{"norm_place": "out", "norm_eps": 1e-06, "max_grad_norm": 2.0, "train_tokens": 448800000}
Each number is 500 + 40 x the weight over its row's rms, rounded and kept within 0 to 999. Layers, rows and columns count from 0. Numbers have three digits each. The size before them is the row's rms in percent of the matrix's.

# up: layer 3 MLP up, 3072x512, rms 0.141, rows 2295-2325, columns 448-511
# down: layer 3 MLP down (transposed), 3072x512, rms 0.137, rows 2295-2325, columns 448-511
# gate: layer 3 MLP gate, 3072x512, rms 0.14, rows 2296-2326, columns 448-511
up2295 095:520468466464513498411546454394455551512540550560512484470487533523542493494474485443489432541521481418534451521529553509418466524426558466470481488528576603446534521466506522457530528544455494
down2295 100:533492565443452514488520523626478470515504486448480539544510481553461476465527487455526529523540548460571565484510499503548504431465435512562418507491458452510492479505465457475477586535502593
gate2296 094:491516489558512477533583528559455452568496502487477539563467552453525461529507505615524477492540499509505490427543424511515529485468496557504478522481496507543491440454432504465457440429510426
up2296 093:479573515505527481490500484520551480413529474540533499468459541496501501441492473452520463401496478589472517574538507503476464465526520555507490484564511474456519543508515527464509510511549535
down2296 098:407455551516507462494516528494412519492452504505510509440484501565492505546459554496549533448515545544533495447533524447536552470472494484527461413469580497489512509489458483535502507598461546
gate2297 103:506475538475406510517503553561485456459466506507466491501420534557464505457515508454593468543551514501483493564426406514480504498432500530512503525532459516475534511488487473434465501502537464
up2297 103:532484501552485522515557492493571475486505449448474485549537543485577533518514480516451449563537539522562467512522477463551462517523532542470454538475491503453523503550528534529510518517596456
down2297 103:534502413513521440502549559472506462470414514504433550486464467463539471510544525439475560481529484501505502460469467443457471487512471530540491517523491470523531556530465541529425465502503468
gate2298 101:535556512534511525552462540468528459555455456506522495590462570442532450444549528484520461499546477438525510436540508539493462533601501483518483478528410491466529536514537448452536463482475544
up2298 106:507560573518529512529478585524459511524422467522539522550533458533470521458540526490473542491564555533536498516463483518526406522553498423473463516458497493484489581548535458445516508557482525
down2298 103:504491501616500498572507437482512426489517410480507496502485591474469472546531532499507457501425488516491521485548579496468504449517497487455509496481550407480552434582492520445465468511522497
gate2299 103:498502478515543455540476505500462467465435478443511493448499511539532535507457483477506536555486539531506551453564484484514459493453436521536509542456475528506565485483448562567536441496474522
up2299 102:548470493547501479555552530534481473470475492490507434597503434575480482436541511492508547480416477570445471488534475425438487528399432556533442500527474421564499494579518507457525532515586537
down2299 103:525500469520477499524610455448498472442501487453530463523504485559568543470451526492452485547522535495462477482534392478619501522489405493510533455533513460472515514531484559588480505487451525
gate2300 097:541505530490575474463470534472523452500545560519495568495554558518548519456421468452492550481511521514472502433471487499464537484513514437426501529455521402478484497440495447478515473478466450
up2300 101:537434452450471554564511508545500478486548456497517519560484492605507510513415558486405497450506521526542576479492521498520528465513467406521499513505527441409528538502537446512594554457448460
down2300 101:526526533490551511508440530445497483451393455441519491536466479449528514519512454440560446480559515515523571533443494478447492454503482556475519594492503456543469585525553469497579502577510569
gate2301 097:456544536430484477492558501450544517576509497488433509482443534489486612513447487464454533538521494499506548501546554510497465514507483540499490584442563524458523542528413593517494436534526509
up2301 101:486566574469510486514462432549529465451513580550507521493548557484529491430501452500566491502522476512521582506570475487498500498540544477464521465448523507512535487448502484484505537513577539
down2301 100:487457438491474534469470504551527426485454517502515530484434492460478509452418637492503580497515501544511474467448479500491500496494510534532519478497548494512529505526492498484445463466532463
gate2302 092:480557481475504531481548448518535474543484449551522480470512518528517472497511460442524540458494481519532503457496433475512474490467508459485421508465470493453461489504463535489497543436438417
up2302 096:488524585498481504530440486477509381524483454512514464545523533537519519459502567423488572546537499553544455496530541492462433473499492431477526501520516560535445447522517489516517546554529566
down2302 095:492532502490508506428471496523513580476502534453480475466421505500483506512459487502496423458533516451521552535500468481560576574454511490509470465482486452578543533464508534458466440463478464
gate2303 098:534529512497519474492454520541588536501466520466590562483494459553473460514480462510562474560524522521436487512508481603528483469506431491424546509551486509477501532507472463555516508469516526
up2303 096:471454455530532475463537556438465517539497390496518451541378472503482404495424496492461482488481475515466530473350515525490462508451492479529497498522489587482539561548548530495438538472514459
down2303 100:486487426511488470541573480592525481542471569475529488582509490472512444517471478532518519564521461512519523426527466488499452495491489533495456531473495483471521458554578473438439429527522440
gate2304 098:501449539471487496475509505533488533497552462431549570462424560484523517505449534489476509395454485487431503466538521467459569494496443494554503501556502538510571477537422500514468591554508500
up2304 099:510475464515502498512566513449452554533507528472528560527470478500494557497540451497539441498508459523419528533536518493513465537533520482459481523603489537506523550520514471512539495468521479
down2304 101:501531501467483507414494526518502533496527473416488537479420470439437482503502493507522515476518541580564504499508423476519521473533527509457432484475533467457480495483500529554403502470462598
gate2305 103:465508432526509513532546500498456528491501406453530488562459552461538432531551501489499488511465488487438521450445419525524553450525496523485458486541535524483510509482545471539546556456567506
up2305 100:520479471537521480488509451529563479465518553470410491445424501533489602484535525538451505469498514515518530485526509490496514543401498496549467545476468455522549483491420533508428477484461465
down2305 106:482472496530472491453464557435460612567514484543422569525453542444464419503439507514474464555490489477553575480441487515515543518496490528436509482507522502459600537470501505465536508467506492
gate2306 089:480560490484446471509443459524558534485430583590469454479441560527525505478489443525436488605528496476518519526466449518515551484622469508563481487449542513444442477474467449498586546485491472
up2306 092:447556518445438513561559482429428520509484485593547462450441505528494486434551496505557517578529518481520503516486459563497524477551511471505438472497536502492492475539495445487527480521509456
down2306 107:585502544500480509398454363549539508464520496445451473520496487499506495530442441516555540536575479578496480446458445493523486527416457453506567564546437450433490517552450518520458427457525553
gate2307 094:489549432525460540497490513460524417509481570417486487502411463409393504554516510443519512473507509546574470449439494466500477539419468549510511461493468585510412486529539481445422473532432546
up2307 098:488495522569449518459462472494489522520579473519419490475488511446499486556467477479481525484522483527505465390463438441474447571570482517487490521481493530449443473565572504471517469564534525
down2307 098:395516427512513560416429479499461422446442523512524491502528531509464465469515450487554448481460567425554534518483563547464485503524517518464406554474450545450469543501542535535469492453559510
gate2308 103:549452481505531518554459404419518453516474457469425465489506514475440466500502485470471554571483487449456449507465449500465500411521431522512550532514535610559561466387522437488505488510519512
up2308 103:469526509477503502464508526496489526513477474533474486587565429580509522441522477565496503504525437485493506442543456485511461395471438550570519501518536478536546487487525445512457471480477491
down2308 108:577499469510504579457526531567506489532465489549493396503482506501529545447444563465424559540530479497496463523522433415464530442491481475458458505429531470536520513506495467563533394505540433
gate2309 099:431572422518495435463491512434514520515523522513587495520534504477466540501503557516530493524473524571473429549478525454445559524507478483440547559451403554466532500525540531455514469484542543
up2309 097:527465478466538511485472482450463468518514573513551416502531476519499481568518484440471483493512468535469496555487480445497429470544520512510493541516499528448502501459470493575467481531531461
down2309 099:515479462485528504502496511445460502445500456505492474550494512474536555547461514506514447569531482597520484513523515460473460474532495523475563563513459545454501498515488473525461413453522483
gate2310 099:476511538571540483531468556532459498524546470480484506509460505442548488484425508550535488559458526480531483450508475541500512499504521421533483495494524532496440541435519453461549486436430527
up2310 101:519496446473541591487551529588545407460523484477474552396525483451447451520473564535447578522472442493607535523539453529500458420584458476474503549497503553444510428458469466544465582515496565
down2310 098:453477438471415482495469476488434573493442456565495490551501459538543517553523406492521498544512486445435497536431508472475506531514565497456508487512428511563549509531536475515429408470432443
gate2311 108:541549462526507560495542473518554577462533550504459495511482490570551491494536483506464540518447557447557506458502518499520570579535468452502455491357486467477499581485487509473459487478486521
up2311 101:496541473485500590469485542537521529486458521474513527407478524564533456505477538460514519483460493564496485515476496519529536462464558513476536453501553399488507543516509448541494521518493473
down2311 096:537435460500535468551462482473505474549489521513463530531563573503529509557563462540407539511442489517474517522530555499465517508469460454548586448464440522434469425504500476456472508497518501
gate2312 098:496503466486469546567539453479519495472453482596507566485465531419546482510506443477550465470527408520472516479520436505504496514539498471504476561495503425527502494497469531458548439478589476
up2312 097:501586555544482545522618515475564446474527542457481517456465449493534483490524513500492413512422457451546494488477529507506507411487537498440529486520542587479439550484521485520506461422513515
down2312 100:520511550476521530465450424477455493534470509463456534486447525543420495538517420555443513519491517448511488542450497503498490501520528523529458482506505497489490558509494530464494539454505497
gate2313 096:524493477488525544514435487490469423468492503514504496562506522495457451530467547530444494508512488493449417453473496522446474536521521419462442483591499522509431509508478493528495455549559460
up2313 098:487491492517540499463405530485496419508506576500499530472523567564562470462444465481441496519529526484485432435486460511493522429465482497520549490553579504507535368471512536512465425481491535
down2313 099:497518473537606537487479532525545484518521514483548504536567542553437531471573468490472454543487479559517489487458560469587503469474517500501491478434587496529467511483515546486459495480414515
gate2314 106:483432465546431504542569467513458471465511447508512479478477481455532561529581497501509460508572481520513436400503449510519492450479546515406486502515472437531553511464588453552467504504500502
up2314 104:549540534500522551532414560468527535483544444509462477437536513580518497466446502505465441563504492473517538567538529514434533504523436557519449543448547539480409522482463540560457499414535538
down2314 100:453476462525452364483534470503565530489462514513525505539545511432598537561530538520526491507583505535454482534484500479479473494504549522460534448516467543513542506571475476561486526463495466
gate2315 092:482493489482596489503479555527527498508503502493474473520560404546552497505503510524444521565462531479569489442524481560470461541544520524558494526456483411478469521598527494469469552492466487
up2315 092:431406462473547522478509422507535485494497484590484501510597475457418501558543538534489484543441438529483467468461481547444446461472504576525517539518546482573515552495499519471552473476503461
down2315 100:570490461552449475454494555498478450498555536556497439456508600520487484523525479508543564479524559462501528479501455556462553429525492432449518489535410546464506481472525473442435511547542551
gate2316 089:550499442520498495592507446514457445536483543419487526507496512512522540469506485579505440481466524451545503504564538472490526535465533557530443519473452528511481467494510460580510497472568458
up2316 092:490475468515556464471493494540550451521500464550458518547482509398456467505537516478455488515486497565563549561510525516470483416506494482569548600467522468555513495494510487465532524556472470
down2316 097:416480493519481499441472409492487503499528519512476500446444440435504436444513520475566482410519528580527487556502507498487494471503523530448441454539434549471543473566483587466484448465524555
gate2317 110:440586464443494503532516499530555488546529503528502532453503464490504479525530514495488521493503533521567582473556543521479456422560533529509459509556460493552549498537475522500491496544508541
up2317 110:509558441569429503484492505554440514472505489515510522436486494431578461510420452462440445526587463499515454545489529504485474491506465534489508504553457415471496530479468490553545477566499520
down2317 100:413513509536547461477567495483486432556473456444496470568504585553495484515506540455493537539461534512467499521548407475562450482464529481535448516442534570529539535535511532500532536416474470
gate2318 104:501495451453406418519485482494450544477442521505554618534480472453551551460478432410529516533507543524484575491455511474509495467527451471520560469447547481435463481429462501429444516538492495
up2318 096:608438412486526424528540540531479511456502545490481507541491548510509576500539420479505464458477454546452525534526467510500457525461514512551459519512492456448500500426522458456453492456483505
down2318 096:440530476463500471526483445439546454466425450512436549480508479504457499509490555503460464471512444511557521572538519420515553472559511484471535532431547552484553443487548510416515503492462542
gate2319 097:516462528433497521512515527474509510514477467527457472500515560516542539592545447431544418523543423557465478471522491491549449499537552497500534523512525516528563457429474498516571435476447489
up2319 099:519456489495515567520522511496488452416536408493523474511490482432503484461560462529534531492466471588550464489530510442491480538514476452448529455459493557421508464477474552567480465475464427
down2319 095:634566484491465510476468541535467520544549482481469536503451524491449496469458498475504548514442458525513549540495566551490466503500488530501493512443561448491537450511433504469558512454510432
gate2320 115:509415485553501500470465503508396496501540526501447537504599416482432551526465479428506591487521515517456517538442518464536537502498537486562526497459490481461446553515465507584495466525492487
up2320 112:569479449494515404444521507498474453493460504485500525498495457476433491522487400490494559481508485462473473530492520528514486487449505502458496550514499537490469565505506601567501495526493490
down2320 112:506464416482493518409518500505492604418472499534508489492469560480488504492472519487437530496501550479491480556457559464517441494547485533483483450507480492500433515475433531558452578558578516
gate2321 095:433546532447510412562496541527468510482480534568433483504430424501430498538465467506480468457499379499461483454436524468563528483535488539500544533437499436508511547507513472505584518449461466
up2321 093:550488497524527491499443424448516448527522469493554519480511577424538520517569551472575502530464584471537603523481456574452473498522494502473492538518496539567562473447528502493457440566521453
down2321 102:539426474489541479505460496538531507571556522434576495453468527475503503516462504565435551522523548526479507506448507474479481480512535522545490495489485487486487497519505514537545511495486509
gate2322 101:498511554482555524605418553441503479593549462375588519530475512512472516576533504489507495521496467455479506521449553471529534497602523526466475550479527565518450479557625562543485555558516520
up2322 105:510468509437529511500513537518513507533477515474510546527482404534502525543518533521498511528458530487464511554481511461522557466527451574485472530495555543510538502519489510465485500486464447
down2322 101:527532484513548484454472436453517501486488540527474544470478484437500447419530529492525485485435458511477471460512458519541598481477451525534500426525440541476511500444499453493527467418476510
gate2323 103:490480543525540514516473633426556494501475533491510556546514452444385489514453447496456564528514493498510445526504504501569499457498531503574461571544532476633602492531512405526507453481513529
up2323 100:478475461475485504507509476471500419392515476462475542429518581551566452483469439504586478560449484560496501527486536505519507529557488487531455493492563533480460503544517483526453449525495509
down2323 100:523479467526537569506486572513481511552499483509561508506465538504567514479536529463480435494524510480549509504553531439498481483546552471496508541526542538547542587545482530547473463574506507
gate2324 095:473458463442523491530451489395433546466498549439513458473586488459474428585527414519500509504509522488502520496539522488512579470452508521468535487507414439511519469530500473498493465489486515
up2324 094:541502530549474465499454475524459581428497491521524494491508486567505587545531572475472515426532456452510446504475568404520482441504514473511483524576516498534460486548511472459479501416493509
down2324 097:465513474505519510486529451509543484480491481435560486538491551471486473516511464532535504505506569450521488496529409494415469512509407553521491458472493498562553476487530509588530498531495461
gate2325 105:467489486516489433475509517481528474532468527464445464608497502472456442503517468529423483524497445479515496505455550548519534462539493479460527498497496498514519518509468488555525457496486554
up2325 102:480538537510436503549476514422479513493570486463496430463470489520504491600542493459451495440513482510551523494502471469417496506517530450446553539480496525504438496494489463509508512466469537
down2325 105:423509495464453431493498509502543497581458535460540442426494505556546438574490477473578488514473518477479480550466528414474435578528523447549452484524479528494473539544501482433498532555561466
gate2326 102:456523498486501530409542496468487487538457472534531546528509588452481595517560603445514471561385520545475467508486482522456466454481519521503476508527509568501422468516493513534482529532566495